config.toml
vocab_size = 16384
norm_place = "pre"
init_std_down = 0.00417
Each number is 128 + 32 x the weight over its row's rms, rounded and kept within 0 to 255. Layers, rows and columns count from 0. Numbers have three digits each. The size before them is the row's rms in percent of the matrix's.

# q: layer 5 attention query, 512x512, rms 0.0855, rows 45-63,109-127,173-191,237-255,300-319,364-383,428-447,492-511, columns 320-383
# k: layer 5 attention key, 64x512, rms 0.0651, rows 44-63, columns 320-383
# v: layer 5 attention value, 64x512, rms 0.162, rows 0-2, columns 320-383
# o: layer 5 attention output (transposed), 512x512, rms 0.131, rows 0-2,64-66,128-130,192-194,256-258,320-321,384-385,448-449, columns 320-383
q300 075:124095110179170069094133167152075198047098131110083126172152156191096118175124095137103150097170093134176145145168135183157074160122099122115140152127104159131139112143061046085144160147112087
q364 098:103051067140109120104128134101099121170162103135102161139106142100107109136086173106154168068098119111126124146175112214125119127084138121076111110144143120120081155122173155056159136162171121
q428 104:128075090126097124103102162135105102111131085071155167101113152180098125137100124152133142079157156161120114147151173129123126121116141091088098143147160137109119165163146166110160084151130123
q492 137:094073121068158125100114115130093136111126152170096148088103146123137118232089132108171143097148104132141128163118120152062136129150084139113055121102127066110122147100091081095138128203122096
k44 134:128118130155203135140106157105042102114142101122102132145091165159157139133093133139112122118166188107159171118123125127169116111150162121099141079097125145117160119145143093098112154127165138
q45 082:124127120082114126069154094105155120130132194150071176081175159074129129119166122086205197167106142075111154149159085128123118107132078108166113105136198081111137118116170089057134142092176128
q109 141:168107080103129135095163067148144117161136174118174153137160091141115135136159151102130136182124145071103138091094082140033096120116135137144113115166148083160122122043125136165103175091192163
q173 093:136063096104133127109165092038110116088094138144174063122132159132127150112157117136154122169149175136126131140149116165072137162168106095120121177126132111106129150114147127197093148157192117
q237 075:032161159115064152128146114102134167129089156139133136110136192099119162155135107170120197065125170102122137161137135128110174140159150078129134066148160111164098147084106110185132124131125145
q301 081:071087096077070132134156110175102091104104157151136091110111145139085180153175137135118139105169094082106120115082150151051149109150150100159132110164091095118124171096176165088126126114134113
q365 106:090126159142104116066111148142145088112084212147118116095199115082118186105168111125167186109151129086104191117108133133087151159159112116086130106172151136171076083079158117172110152142111141
q429 112:083062103100118135095158112141119133077074185142185137072232108117107204142131138123142106118172139134112141129116127137041153149126133124121104114150148143105071118078126124163132165144128155
q493 134:149108065112155143078138094146119116120116147120145122116166117111149126120197140092105131210131146049112132114111080152067099103124139127164111114141178072119159135080125147146116143088220151
k45 133:142115113151157074128121121062116074181149149109125185176135112184113128143115084204156150160081097077151056128132125175066098139102123150114079170161162135101094144080110121189119114156158120
q46 077:199160144129111106151088195131089110104123093160138159163158132126085106154147123159112117115090094200120161104107123127160087123143141057104124118160117119158121155142103107070105122151100169
q110 143:135166117109213134111098236096125111134128121141151116082143115131169089118171154100126108136161122118076164105141079141058104172152126115040088148103097117141084167129091108120118130114114138
q174 083:111096104120140159146096159136113121179136130136130087180155141107132104153142087137115130165122086153107169106089113133095142112160159107148117163133184157106141183096177096066084095126089138
q238 070:108130148101134161086071101146189129112168110074104149113167089136108092079124143120091158090113128162167145084154172122139176089156149136194143116093131071136153154144150164069124090156113100
q302 083:124174138088120127146098142109156098132114163161142089077110094143130126084155121182171127133135190170124143154121114090118128131131174092100138160120077139141145174080147058105123125096088142
q366 099:137154131105137097118050121120139109167158095146135139150109132092092141104159089068149185153078104083086163093100111147142111156107101112070090145100045132103134184110157137114138155174110143
q430 104:113190091138122121108103194071159110135143090127116145113168144077131100095189090107104124146174116126119143089128120157092068177134198072098077149109074151079137150137124127159090125127087122
q494 136:189192137114169106114101255087106110132137104108143113119140121123163092127172132134119048127147113112095162091191091107077134163168130107072115164128116099128138150115100087132127124126120143
k46 132:132146122169153214097136167147124106128086108121080121072095085106091104127123152126127164141158130139104067110118063147129123167072130098086108112091093120135141100104108092188144133143146117
q47 079:161127108130153148105113166136132168154129081172218143111079141160166113104087138128071103142095163082099130130100125065125130155157190127077131085076139161189120106180114138145096143080089136
q111 154:106054108125159151160109086200146191157110153140140103156148127163168139134093132089101098176106120138094137163132140175138141093142074112118191110147112073136152090140122163135147147082164059
q175 086:143139103134142149147195088115109175110100137145134186135149139167146147151138121075137135150122145136114152162186149093133116137157067126082144110133137114122168161147083120102159131110100105
q239 065:160175099107181113117169123130055174141083165111147202160121127135115097159115112104184069135102175117168139162111089087131167111132152091108180111147128186082068154128090125135120129139142113
q303 069:175136072107120166145080152223150202118148154126098179120148166151096092053150098113099090127134097138077160118141146149105134083185095186120170108134069113182113107142111130091174214088126101
q367 107:089145115118158123178157096200143175155063159162126148138096117152190119106102231149170100106121102141128127151180112125076192055109100143158128170173132133168105156172042156105118173124184121
q431 103:112154117131180134179134141192135173134063178169186135125116118079179134169111171107143148159136109167114149155145140156101192061166097136099136142170070135129111148118095161147128167106151135
q495 140:128030125150151145107115104176144168166130168180189133155145125179170127118105099115113097144126106105100099143127148127132148150124063125096166104133121069166169094150108153145139123056137080
k47 136:127127123151151117117126114117152129171098149160116101171170102156111114170119163158101098095155133154113086136130097128064079082142073094125115129135123074148125135054116162157115138106180148
q48 073:116140116095097125149131091105176102109170123137162115188079101197132090138140132140127120093126102162059179055114134170134135077111125124141081132119089135124106133106118113108099142143167118
q112 144:095123156111142080177169108157145113085172119174142153155137156113156106133125161145167128128148084143091161108067085095195135085092127131095165092125137143152162137173133095118142079119153142
q176 082:146128089104111162115142152111192201137129123125101120097153119108154119070150135112120128168136125095111177146100186110163121032093142074121185083130122109163136118138101129165109104126163137
q240 067:082099139096107165092095107114077172139137183158118165088132072121082141093116074124094158137152040191103135163164181139138184110111162169148090096149118077122166181139080098144078108205156133
q304 080:147085126140114098141148139158152122121133140128110138129132132118137093060119082138127105138161144115107132154141153148148081099068153148148109182148077116122174138147135082124200153158134137
q368 101:061082160161132121133125077098140142129151131164132081090209081074124121123132093091111134103194132136101163150115118098170155078132125120097129096132071141167116161114201080122115162161150155
q432 110:105103200146131127165154052152108093143139096134144139110165155129096093143113112091091113110199086144095141096100096098168163072096162135101123048140141099151176146139157119078099103134164144
q496 139:124114159102137100154155120140149137113154127142149093151112139153140094143124155159131109146117090108053157081066073120178128101079096124089117126144101145104123145172084084140129084170171109
k48 134:090088138147112085207081104135137149080159132136101126115161138136175136152135178134118139131106098133173174131091131116152125136079143150101129108096152151102161166156085127136156096159177113
q49 071:163136115148199168132149134111072167080177124205121124194135099134114124111074136136186173134118083134121133174124075143141139094188094150152085153128125071126129113166115108146094147151095104
q113 154:173125085124159145149152182093135100068147146159157193136157103100100143114104131170128102088127101117135111173104047091168115157191122144119149143058126098130117104154111118108110135138113069
q177 081:116117118124198157023121171159112133133117167148195146112134112084103120128089152139077127150155129096115124129144095057119109095092145116109077115148110130132091138094113135120169114119094159
q241 059:093100111142111115168138141083100140134119102148058094206126167100117129109158103138119197142112120166129117109113164127162195067134075125141127163108105179126056137114132133096121072170136073
q305 078:133087117155141097136133174146130155052185158197121157130181122096127129107114130187155113104190117112126094132120112106129085101125078122118093131067087121166114052159141117131118120109120116
q369 102:138112143126181103159088183112104152106095145095091126146158111106141099193159142129124042100161162135152143163126128096142204125121076095115137167106136151196097171113085139123084132174084076
q433 102:091098107158167140189180203097142142062117136134168146163081124098145095136158128127125070127167134073125142211116078105156105156181126144099134123095176161158109172120139185138140119160148073
q497 152:160127093131185125131133182111111106074148146151151163142180129076118132119070125159153109132146071105129125168104045075168079142200113147143131140072150095120154067143132121116114138114154063
k49 142:127138156059139134125079084080095090081129130151088117084127132115090164164127116123092139105148146119100143073100092089158150148105157129104127097139142124111129155148086123096106143118122119
q50 081:013168054123146119083156138140099117105141126135099140185139182062121089112162085117182106140138176139144129108127209096136202166133077200153081110135142148167161160084110126094156174167147130
q114 151:099205137119160109145119132185156105111127109088120101166142157116070116152091099144090119136147119151149105137159137104102165119175068181191123148072068109146090137080144096090113158131162120
q178 077:139173082104131102077117118192209100085204078118115062138152135105099161146114094106139144162151156129103107150179168116088163141071072135090098153112143148101124099173099173151155162141054167
q242 064:097206134146183173153138146144131073102131112180205118155080112152144133151137130128131058075086173129129125169155158183132109091116077169099125082149147119149185079124098124143096121149069129
q306 075:115191121139084094140099110183125117099142148125121147149159135111096078165116109135116152126106097167167081083133186150123110100088047131151140154110073104142192160077088089129147158127146085
q370 096:101140173128107180129118133077165121110105128123114096143120111121116116191109119136105098150082149141159181137165171099111090123093106216131134152126102134123137077094175127079124156108077171
q434 107:083153147101140117163126137104174108122120081127136121139154130123114099184080109145079082110094114137150118152152105105145158121153099196106159130106106146079174139112137135083142142086112144
q498 140:087170099149172083142127123150125124099130153077134143169147160101098109145135078143085136122161151142146105084115174099136149139145063182220121177117098110161087187080115127112116141126169085
k50 133:130175115114074149133129128186157082146091119132080067138094119144119162139156125139111135120111110111139084120108117134103138082159102164160111150060104159064098081134186109150172176127147182
q51 073:131167137108147119155114129137114102139147168074131173126147080071093101128114049173156083120201091139108131120142100145103119166077110114137176141132073142146055113143121099178133140163135122
q115 150:145120120135225116147155130167107135091157095124085146133082099157128073067123083092101129121156110097068090128182149142145142185123105139194116137101141072138078116151106160101105145134134099
q179 086:095124094139167111128110115128116142089132056057091212078087108124158085111128148174114133130136098139052120080162047118159119137176178106195098164114112115115122118118148137129104097112081133
q243 065:097120206133141148149154144086139178076151124156094108073102124168153081062128177127136112101177174136148128111163212150124129110114120129161131104133092070140101086119127094124136083116096119
q307 080:139145140107169120156132126138094060096168090139159147153112084151118111128137095171161083118217142142087124108121185149135063126073112147183141127067108114082063103124138159123164163092153105
q371 092:160118181162165149085161129098166199165197065122123170102070127169099131073137180082109114146161147110167169125189115214160135139122142164161171132127119110092146095110164110160117164142066136
q435 104:137135154170180139120154128127139124151140059107055154077084147185113048082127102150101089164174123094124123126184139148129190158172116148160148110092137094112103126154140116115130119146104111
q499 143:127154129116194109165147154172106144089155119119124133130109091121120071095096105085136139122175095101069068103158145132128122184133119124155117151100120047118094138135125141095113136147139097
k51 138:130137140108177109127135155126169124124146068117087090132138102122122143130161117098104126093144102100134110107128146119156160188069102127161118149096087108138159101227092121103075123093147151
q52 071:068129134125149113141153106097128177098087132164129152131149159102178142147158116161109120087158096090091152065160125099154158172049128142145135155109164130061220197161102137121160128103132068
q116 150:151073166107114123117144123111101143092127086129113141124162120123151124140121107160122143129121136081041178097094108138058070147102136136067123128099184113092185153147111182107181083162164158
q180 079:159163158151045084146170103151163150089139150168114160070137090094183094106116111139130115127102136207118148164149155122132153148155151117158096077151154113042180127106113128097200097109111095
q244 066:087105056131158121141186136078164146100111116154116053085070111137140059147136100103134144105132143083119153140129119175084136114095154146126141104060116185125117127115178158120134171117120106
q308 074:137077124154135118111127123133153110095129134130079128140094144086144128165115108083122092130125098134135191113090152113102068139104155140094079107175153159099188133120074174121164183131186114
q372 098:114052122090054096119200126074143176115067091117149139117118142119134085131113135130181093102149132111125107191182132160090158078077119154103087082091168098084128223069151162125163188129146099
q436 105:122093137107087125132163119083085177097108110101151110072106095134125125127157080137144110117125135117097115158147113103095113107116152139065132107116190106113173155059132136139190155138156152
q500 144:151074152146117153138115096084089145090123087115112156163146114121202154161119111161110145098164117100042188076089125164070061179100131146091110137121187125114163164164101187101182098117137177
k52 142:160137143115140133092161183138134104126095116122189135168134109122105105111113100105159125136110159127142108172094131148100101111074108136151161131117162135181185153119167155150160081158126108
q53 075:114066190171143154097055105130151162179150115130148106175093127139110150096104183128131137106084125047121132196134178132103085133144106087129121136102178136100147071146150155102161085140121137
q117 158:089155125114131164106071153135127112083167081105174112176129154153077156141062170196170060151164167101117160156117172182093158167138084104125143104144172126103153108225132100095091073129082101
q181 085:039163123143123146153088145109185091109115100106153084084157199140100107139144110143130122124119139140092089165083117134145172115143113065098102100210157157061193142156151108114108074125167083
q245 061:127056108170139090091109085091100074157096117164064140175149122159113175117080083163131081128200144114140161167120135130154090170178129077090135150131153180066094072130118128158126159136130122
q309 075:076098135113163144108066105163182141137151115114137060155143157108102153154046134169143068074150148079095103136129139173091107132118111141117133094085139068089107091171089095052156092198081123
q373 092:131089132134128076149118161086128146155149108107081119204116152135139123143109196135204051113132183136169184158090138149149100181158081121155052118147160106118119082176063164144115112115133094
q437 095:103120141126116120113110157096108149121177101127106118190131140158128178131125152236154094119168148096141148150100152154075090178167098104101110114164146105128143057173107153146095111113122103
q501 153:047113152124137172130068114128143112112172096131168112162119128134082186118067147158148092134126141088091151164109153173075153140127098105102144099130176116075166104184130106077092087160094078
k53 145:110083101108086121124138166159102173088136109110205081121185135176195178124102187139184167139175198091130168103163146136121148172139113101114135130115153103170116174201111121108106109138163100
q54 084:094119105119128137121185180143121144116145126140134130203145112151130123099176133138137114129159105075098171150124099170213128091151161182119064092111123142152168159076090134129124129106137112
q118 135:185134135137128172150143110157134158180124151148160103169148122109137130140179163107100090117145100117135139145153177167137140132081129133088138117219107168150145185122107156144156161150150184
q182 074:133108170132133150135175166063113121093144133110146118094182186133058102092109094116141090172093099103064112165158152084111105111100142144108122133112111141172134195108134133132130153165109165
q246 060:144134195071087163125093107163135151138185115089146137089131106135139150066154128138149153074132138075094092202102147082151128074170119105120178092124100094155109086145112126147126139120126151
q310 071:136079099123041131072136156177135132144147120085157121153157150121114103131073102142152099087118176169121214137147083178097090153136130111086114086177127112115149153135094118196122130163124173
q374 098:127115133082094178127161100150116179129125148178151126089104100064147109111159082157162132086094151095059110120061144136105161115099139106113129086165149111150137114132158188130112201126148194
q438 095:147190131164101133136181100145121118120095153152170119156094092173122134138124155112112104086092114093132100153106173159087099156083173119131129139161085135148202145209125166173148193137137155
q502 135:150095123120127115139166171153116133182124101114138120182155117154156109135162146151135079131105107101123184146157120190187101113110103169128100088164116178144139173104111154140133166136149114
k54 127:165119113103181202077150097130119108120180119091123163187113187179097126119106164095116076179227164171084140158077101200134155119121083139202144141159123113163149130059134153141167145130184190
q55 076:094101093109117121177160163120123137137116079155079114164206156051133155120144115139156072146092047072098151088162120174125196141134144106156176132158105139081185136085119130082124117115118125
q119 151:144116107094154144122073177109141166152143150168114122108119079091086164116116124176150100132121096145124119117136126142142158122105178092106197160125124097114175137125071131142137090152134184
q183 085:150138092089108148172154111114132126121098176083170150094095111156072137170107167086089128069074078145115135088087103107166127117086121132104105160154190107123173086090165154120132136170119139
q247 061:137135100111106115129082139190134095152111087173111180127046154106135168148127107095134111186095107182106130119096126093147073118170150110153150166144096118151183089147147126086118132174092197
q311 074:141109132082157100149188165098131106141176032177124095115162087083130192119119064120143068141112100100127084090129162160147165174146150077116156162114176164155136104162107131142154180196134168
q375 097:157194176125121167145087177104119124158131175113097123082146177107146187093145122086150137141129154122113169143136199140084165160144121141119147101141106117122137100098086072143120115153102176
q439 096:140142131068186145181106158103145132149130158152139158103078117125122174127114144113152103121129128172119155099151174088125135122088186121105168152129145170142188105121058094152116121159122176
q503 150:144113122085123116146091163097100164119147115152086101107145105068134137125123136173147124166178093102097127079137139163159165125115171086105172159119128080068158088138105157147160124129136152
k55 132:079113109126167159116111193109093100133114150169118093129091094114058189100114131140131164106075139119164081140102081082161131125130103130082193142073187137114089146096142193180175127119135110
q56 076:162144108102143104129061114097127125148117105145157094186071045110141118096084119052041110129135206141129064066070167174100131125156148138118103140066083124175148201118110121160180081151143183
q120 159:138122120117136118119102130147129140168086153150154098140102084164131136151181129033078153166196155113126119098122164114100167118141139130087106124121136108104094179074106115124156147138154165
q184 080:147135159174151109110127127122106153102111131131077158166059080145091152148113124146111151162115118166124067128125080116074109121131177185147092147123136125135163103171079104095118148093116124
q248 056:174119122111150056175112109118076143160102136106077181160145128196107128111122106061091097159144111103123120130135137137163139148179086154111099143135153144093144166180121151101112058106155125
q312 077:139136117112130136130117125152128157144121097108100141161094112094073156061143107045099141149168177127126106110115090081120102112141138145123144164090109083134161141116113107144122105138084114
q376 092:184126126129200139140170095124123107076115137088134157147084106198053073176190130070121138131172122110128069075113153115167188112182135166123096131126168143098154109145066131133118091118125123
q440 099:161176131156161137102132103122178147096102106159140147123112110198101159147153144044100123099156137117131076094089181106099129145119104169117120148105110179124112198082129139102097132139180156
q504 156:145125146099111128110086123103104130169106160154168105169078069140133117115165106052096159133178189113138133065129169128120146117160124119118119122072109065111098161095108144132170092163132189
k56 142:091143111174160113129133111118182115159091163113146115125036102144150147122176085090146172151157117122172070128147125155136137116108104147118117153224194161188104126087113114130198096134169170
q57 071:122138169125112132133095172153125105137128146071102178126132104106116149152113137112158163117129154209092113130162106107107176075142162149097170148141147145126125071089130114115183150132126137
q121 146:138124172120081094130064181111164120141149124123108151119092125130093154129088130145139138188112134159117170147165123128166151097179129145109150121114084153112137101116118119159150106090136160
q185 087:114112170160060108120146148131168112165136112127057142105095128034134127084081102188169097173128096108079135154175091147172146124141053135109119096114166124102118137095120106146141090152110176
q249 065:084129126147104135157166187130162104091142040139106102090077065064081132082129128138083133081129151132125164129155160107141110117103116081101134086121156102165147073161127102169149108103141177
q313 078:164132198113106118139040127094106133131128120192185119162090060125125109108156104161128134172192136185150097148135164157174137097132125114126090055131096164068109138056127141126166119095136077
q377 099:133089128113112137119166156113130051116102121120123117138115093124143161095096130115130112141145153120146136136131137102173089145127060163130097074104088141143145105133128165132132146112159161
q441 101:146180121101058128155147145100131095133180107137097090098134074084092160085113055130125104156112155120124150133159093160177097132112122155086128116140100187166150103101115142168114137121167184
q505 142:161144187120111074158060182110125117136138107106110149144114128147097174180120134122179142165104147181116140123149118143177179074175147143103133153124127147112154097125104108124174103086114141
k57 139:133103109129073134102109125137143104143164157120146091093105229138141176071125137159101139191145072141153180156174123156136068176120123113080108143128153159070172132118162102173204071117147201
q58 072:119137121144108123168098139141167149083175137069163135147150143145129112101117115131147143097130184096171046134102128097090103166075146128137170152177128113148062076179118142104182103138166156
q122 153:132112136164117116188184152173112161072115136067130126140198154089165124112068101203138115091115177118195110075079066040131094118077126164161164135191109142126130125177096155167167118084179148
q186 086:107069126128112091099129151085107102121159089145108173122144141136137153090145143188116155121148165107129041126064112112117097133173122088188182178216060165138141115144136136158112109096170109
q250 062:145069156149117124097151111135157145146199101128083159169173136069159128087114110117072141146132172114099098112105124159115107150155140119114089120183170118131101127156129160079133138095117146
q314 075:131147118209146158121075153139113172089086133106195132172179177167155166149056104163098122155089166170170111110104110081118118153152157137171136104222160138118127101127105161103155079039165136
q378 091:138057141180146130145139163139118161101135092084088125125144166101085150105137136164137175142094117138092104139102128064127100130110178149166159088164126075106086059200150133118149060088145131
q442 103:176141165149112119182148126130105123098120168109144125132213154120123174111157141188133129163113166128162127079109127101112105163148138143149156093182103100182092091178139163154141117098171163
q506 153:139090136152113153172179157183143148064135154022134123131147164119161097098077089176157114079108169108178107112072089060115105131092154138155144152195151126111120115170109143137158137079192156
k58 137:107213133128125110101148136195108140108101131124116112133179104071111140146052191164145136148103208172110113131124099114168137097178127155132177109125115139109120133182110147202079102161109161
q59 071:135124137163170159072120120056130119155066168204067155133182127133105134095105113117183147080099122106187105101115152120160156126127156102108147125162113101123086181177103161147166188142099140
q123 152:141117107115138158077111124073104143134128119207165098132120156083050107191154085141138117098132116149167112124096125125125156173105182167095190167105174136101201101138106160143152096156067160
q187 079:150152143133164181141136079122179187122133170179108072157159110214158139175171121142160077070152185124170119127076113104112150140104127144134138146094161082145162113094112090168133147124109130
q251 069:124163160212173180091130100100111076195135141121106155080130154145141165118096104091170135123138108178099121097122156154184136097079102088159117162136149109100114168135096107126145126153118128
q315 076:147133115156127102106135107130140126185084100172134067115119097126105118137081116113105125130115091191125114140112128114209094144146190153125154182183150075100190098130128161120144112103111165
q379 098:161199078159182188068135102092160122155101163121106097126108119087168126137123120013127080166083125195157107149078180117165105090064142193187112146144126101116177093111149101094166111107068069
q443 105:164177094104129165126158109131123131119069141141116112165110117118135108148164130116149112138087118177128099136110152177127111100096129192164154136144196107132148056133106190097149104104087114
q507 143:126081139138132148059143160057103119136119102206155118076093140086038125180148121143118115120110113137189113141096083101135131189149181184129184137109129121106176097141098191176168107155075154
k59 138:100171102062124111074133129116170191140123131091073114175074172172061092167156111085135104169140105155115058169113148121096114107188126156166152136143123200105125075134083096075212173136164083
q60 075:151127096172113129095141142119126163083151095133177160138118136144143136101169194144123107150109183155129138110154087160146172090097105087136156119141151103145192112139143102138101118093127178
q124 155:117140130113129099149148136119108163049102096100136121073143085136113133092186130129067071126094162084124126135172139108087131117131154158135125082168136192055175119085102080157096157117072057
q188 082:159120086081089081141127124148117201077090156196174090113102112204140110062191144157099167103106156132155131115122124151111187129110141126184143102169112164099149115124081096165126134101100078
q252 063:172136102102202123128133127138064127076123120098064159162121116162097099107178181156154103131144150067178087095136168137064108086063104148112087113123192154090152160117071155195108123108182143
q316 078:130166110158131120115138135109152185098117061072090187093186102157157098143175152132095163155114144088189146103199050115116178141167121169107088086215124179080181072105122131121113093088097078
q380 089:137172144110121112146172147112156158073157129085135144136124045191153054121160187128094075121132187040160083143138131115123175051101114139197109065134141198123131139088091067144099082138162107
q444 100:118127111058114140152113138101112166043108122122169186112132065180175068087184150173137119165103162138153112132145153107115125108155125152135087093159161227109150086091097113136082111121131086
q508 140:147146090144111129142157135087108135054108108096126156078145096112093126109165143139057071108102164109136142149175120127111183110155144149131129112162151181076169124106120090161078159130056119
k60 140:101141166111126157116158147113132140080168098121161121104068099100058102114120142171106139138103123130171099107154095112095092123006048194133141136127145177139112129103138125102117163118160047
q61 072:159092152157148073078155164059138153177116127166120103097091126090104110044083127106133116101119129116115108163141207095140175108134101132133168089156095154087096088156166126150153091109134148
q125 159:166114093130170088077122076081147130175118158078091126135135108155091122116025205144087084139110087150090129109164181153099155094117093123048106098185084141131110164092128102126172125126101170
q189 083:103096116137162060125207116069108091134053204145141195105114163143077156121115195147101146154139077104179167070147147136171139121095107140136107069160108059121080152143059174152171064083148092
q253 060:158134165183133077133149134131100172109090156089026151103182148111094150142176154127139131130181090111122110125110189160119138109136146065116140128127147131184130080170135133209180168146148109
q317 076:102143118134143077172148069061138160085150154075103122151093129170107123027077135124129095169150082121072163093151192105095137137152153100095091088127109130140101115170083135140182182116112157
q381 098:151112153144115117129123113135130186136099210063157099193123091168119127147159167147149089098114103148152114098150133111087172066137102088089147095180095144160128149115106140170178171120105061
q445 098:144099177114164097080123061065116160180107213064161198156136118152113136117108136152120105140104065149126096097156161108106174054149106132074104130185064155173122171137116127126151158093124114
q509 154:154129100152156096067131109101148124140143119119087068118116120125081118077047183122104087181098116114078146128160222139107168101112091115064125093199099158127110127119134114158153118131120168
k61 141:184177074153122089124178129147136101156084177126122145075156138146111140088075184154134142131119120168108078143108080155089117143176127134047197149148146193158077164162101128141149150124115180
q62 081:112184155079105062169071082205145130128094150115134140121186152214161093183154083088127143152136113069134099117131139141128151149081145152128133093120135151072087191125120155140102152052133186
q126 138:196126115141074121137139115135112129135137172121100144102160121095144073203173124155137156166121101071119124086151158193120126192102156137131124060103162152094101134189133133149089145128161164
q190 081:119135117139094136195163127184109114133116138153032081125182166069170156116115101097196079106154154138136110101169186123117112142143111118066122061116107075104103150071142168123117132151140153
q254 074:090085121151111103131181178101137151127084124117090087178169181149165155162121086094117110179119159106127096158126192153128143094114118161126120108060140148166079160118160158123112134092105147
q318 075:097144185160090133176147106143117067131107158177092196136142140071189134220174162186083129170175089113147110132120125172132151148150093153163100061060152158116101159088145125123073123122175139
q382 103:136071111129068127107187136086138136056140136092143100106213111114124156105119091155136144163116110108132132108174134157117115109118088149164128100116174132119119132123133143185113144122142132
q446 105:133066111165101179141174115134128054083152164083092136082175126104123128142078064180133144138129125121177086125156155128142115159152144128109128087102162149061133138148137118130098180131137121
q510 137:170182127094108112129145106138102116158099177146107146128152120115153072178186142145165160172134099080109164092142153171109149192079144129128151080070138152083136172120114129104105136088169166
k62 133:107103147165091212149109131178114143144144120150116113150137092056163198132121092158112143113083137104154099146097130159113171152105101165152127058121162151155115132167147161164100090140165135
q63 076:085150128128139129109162097149113100105098150111103130085174114068141178118112093073126127172173126143190123150129159156125180112108060158152123103121126115067147128073121132106110086094220158
q127 134:122110104133116101085118152170066105120141130135108101090152168105139124139104131133122137197102191146169112101167174118100096117108065098106116135071145093124110143115145134101170147067150115
q191 084:159104126134092135104117125105090077106151132133114157105161087112119137115128077167144148184128117119128125224128145125120132074128145155140166083127132160099110082115124159133115142124121157
q255 066:170123090063124117153098085114179135123118159130187082128135107050087153135114078123153152128138138163130130083097093099122115189102099115180136135176064125155082125135058118138147111166135134
q319 071:087149108127114106067114120173095099166155122140108102102150136075151106105115170127155194245151193131173181095105190145160144067091092109142134069108135172112073139094170172114121119106161097
q383 094:096130128103143124121103143145119123127115106124160107083155141129159118139083075148168182179103135131132160172188126113149080101117019126177111120159089160129136102065168132089141141110123071
q447 096:118099108104131123109129122136114052102151102101108106102087131109148104119097122153126164240113160098148115103172137119111111106089102169162109134090094123119130138104150102106153195134103112
q511 138:102148125127122106080159149168098095101134126151099102095183190095150117134103124095119128207110168168179114150143161128129110086072083116100136117073149111122113132118157126103153117064148072
k63 127:158126154097138087156104118072141070140146105148116106144153115195144048134145109172128188128103127117144138153172148141105143113108187108116123112149147097165066127169153141101094179141070157
v0 098:135117098120202081091135142107238128156120143149130131128097167072137102114099099127155140167144170133200142137070167116136116160125155128122092182130156129186129107133160118149090111188108107
o0 102:150084179114140126166123108118196176131193130106107136127043141148168145130109149145125150124182137117107151128055074120113198143147149147134136113147114143134146063133159143118113122111165109
o64 115:119108171137113132102085087116190136107141140142134154118048139157166087132132138125110150120115119119086126117069068129088156129156164155141073107161099089102147136131112178142155101111153062
o128 109:178108103104114166093158081136123113151154132134140107211145092095130115107115074139160145151093165133120151120135127154126098076115142076143184137121085180109109139124163113157152090098104155
o192 075:125170133061119166171071159125069096123098165135158111093129071095125135125137132140078114087168233164094091149155160155086104165108067120121170177165090162119113111109139117078133154154151163
o256 111:118119089170133139154146180129075120128108103169090118125172104141084148111131120104161111151150125157144145116216193117140083087109068162109110126065213180145110140164097098117096171148074168
o320 101:107131141167082159140114136128098127117076070123126051097200125164133135144125164127073117106109133139119134143169117104171051197117045154100101118091148121142116168093101133092150119113146138
o384 095:152104120154124118087107093107148142101121160069184138156100135121175123072083144133160101120107098140082175120133101138149074109114110100161111169150093054108169166140069135178150064161094047
o448 101:136084134101166161200089111149195160144220127128149143126020158127146097156128087113122121092146118120121096128063088100093189100146132124122093103177078116095134074091157160106133122132188079
v1 102:161167137110153163119104138165106149060126111167100110145106162127157144111085156092120120150088099130132150114103119136104081080167126107081097189097115156135058135178121119167110126101146115
o1 093:127156137058105081150119099110175160136109160086103186104131142106134139122106150177152107118084134127127188114125141102144095124126100099142104102133083117151104130161106118151103139129142157
o65 107:134159139057122096116128107133174175112108163105102125103140128080086118170125171169183119137113111149149175106088179116134111155122117100158089112164118101160153123124156134143100161133185136
o129 096:150218087094056167106163167092179139086168108120123167172145126116128129138180140103086102132083148102163145126150136170165149188138100166147158188096102140154116132153116102125176086147124091
o193 101:121128130110081129096136171131110138154097125161152097123123145161115122213176082146117152115096138151134142133069125123088124133149167155121127099147146170140140133124079113064116125161186085
o257 112:069123084195108136130147167136101056184140084134069133165185080161166155104140080118069175098150158137100089157141120119138194091109118134097140132143148142109120133127114127124152141108080070
o321 098:143061125131176113133123133106089143114169121116153078132081121146124178120094099125160156167136176132103078108185109159127181120107153125102149094108169155099128123093136150103104146131077126
o385 091:081085162139173144087063113133181172127101121125091105109135131054143113202130166135182111124149121145137174083116126144146133154111153119104114100165157158094152075149097144145122183137147124
o449 098:166139140078142095164145117103215137132108117097130150105126150140109098140131141184160081129106096126102150151075163098127078157105114145170097088124091094161125112158149139154081129148151105
v2 099:196146102093076103199128133087132100144128150131163108085136053201149150165149169113158055093132135173077101199157117150104179166167163122155146133135133140121148113124160116082128162103137160
o2 100:136098097084157072142127118123123144107159153125142095137160129223129144104100120124088130180138120165148159139167089156126138092124097161103144112154073132139102125145112130094117114113216119
o66 108:122151120163132108153137108150199117098116127153157089163100144147147142149086135136094136158110125211166151099154092160103147112105118204125181148154095112130117155158166146043135064131191101
o130 104:097127169138139218094175155164174107127120125131152157134111198105129140126120121174082119123116109078157141111102148193059085113090086146076185088108110129121106093138111114151076129158088087
o194 080:144114156087060150156107159192124065084165120062082059136098127123141153169095159166122113106136154116149142146110163117062095150138144145134155095140132142134135155158146134169144090116131135
o258 111:151086149107124112126101135134041095158120114149098162092104136036093108093184152091175100111138130068103104122111139125134111158132112083139078124120134101186138108081138109160122171085053161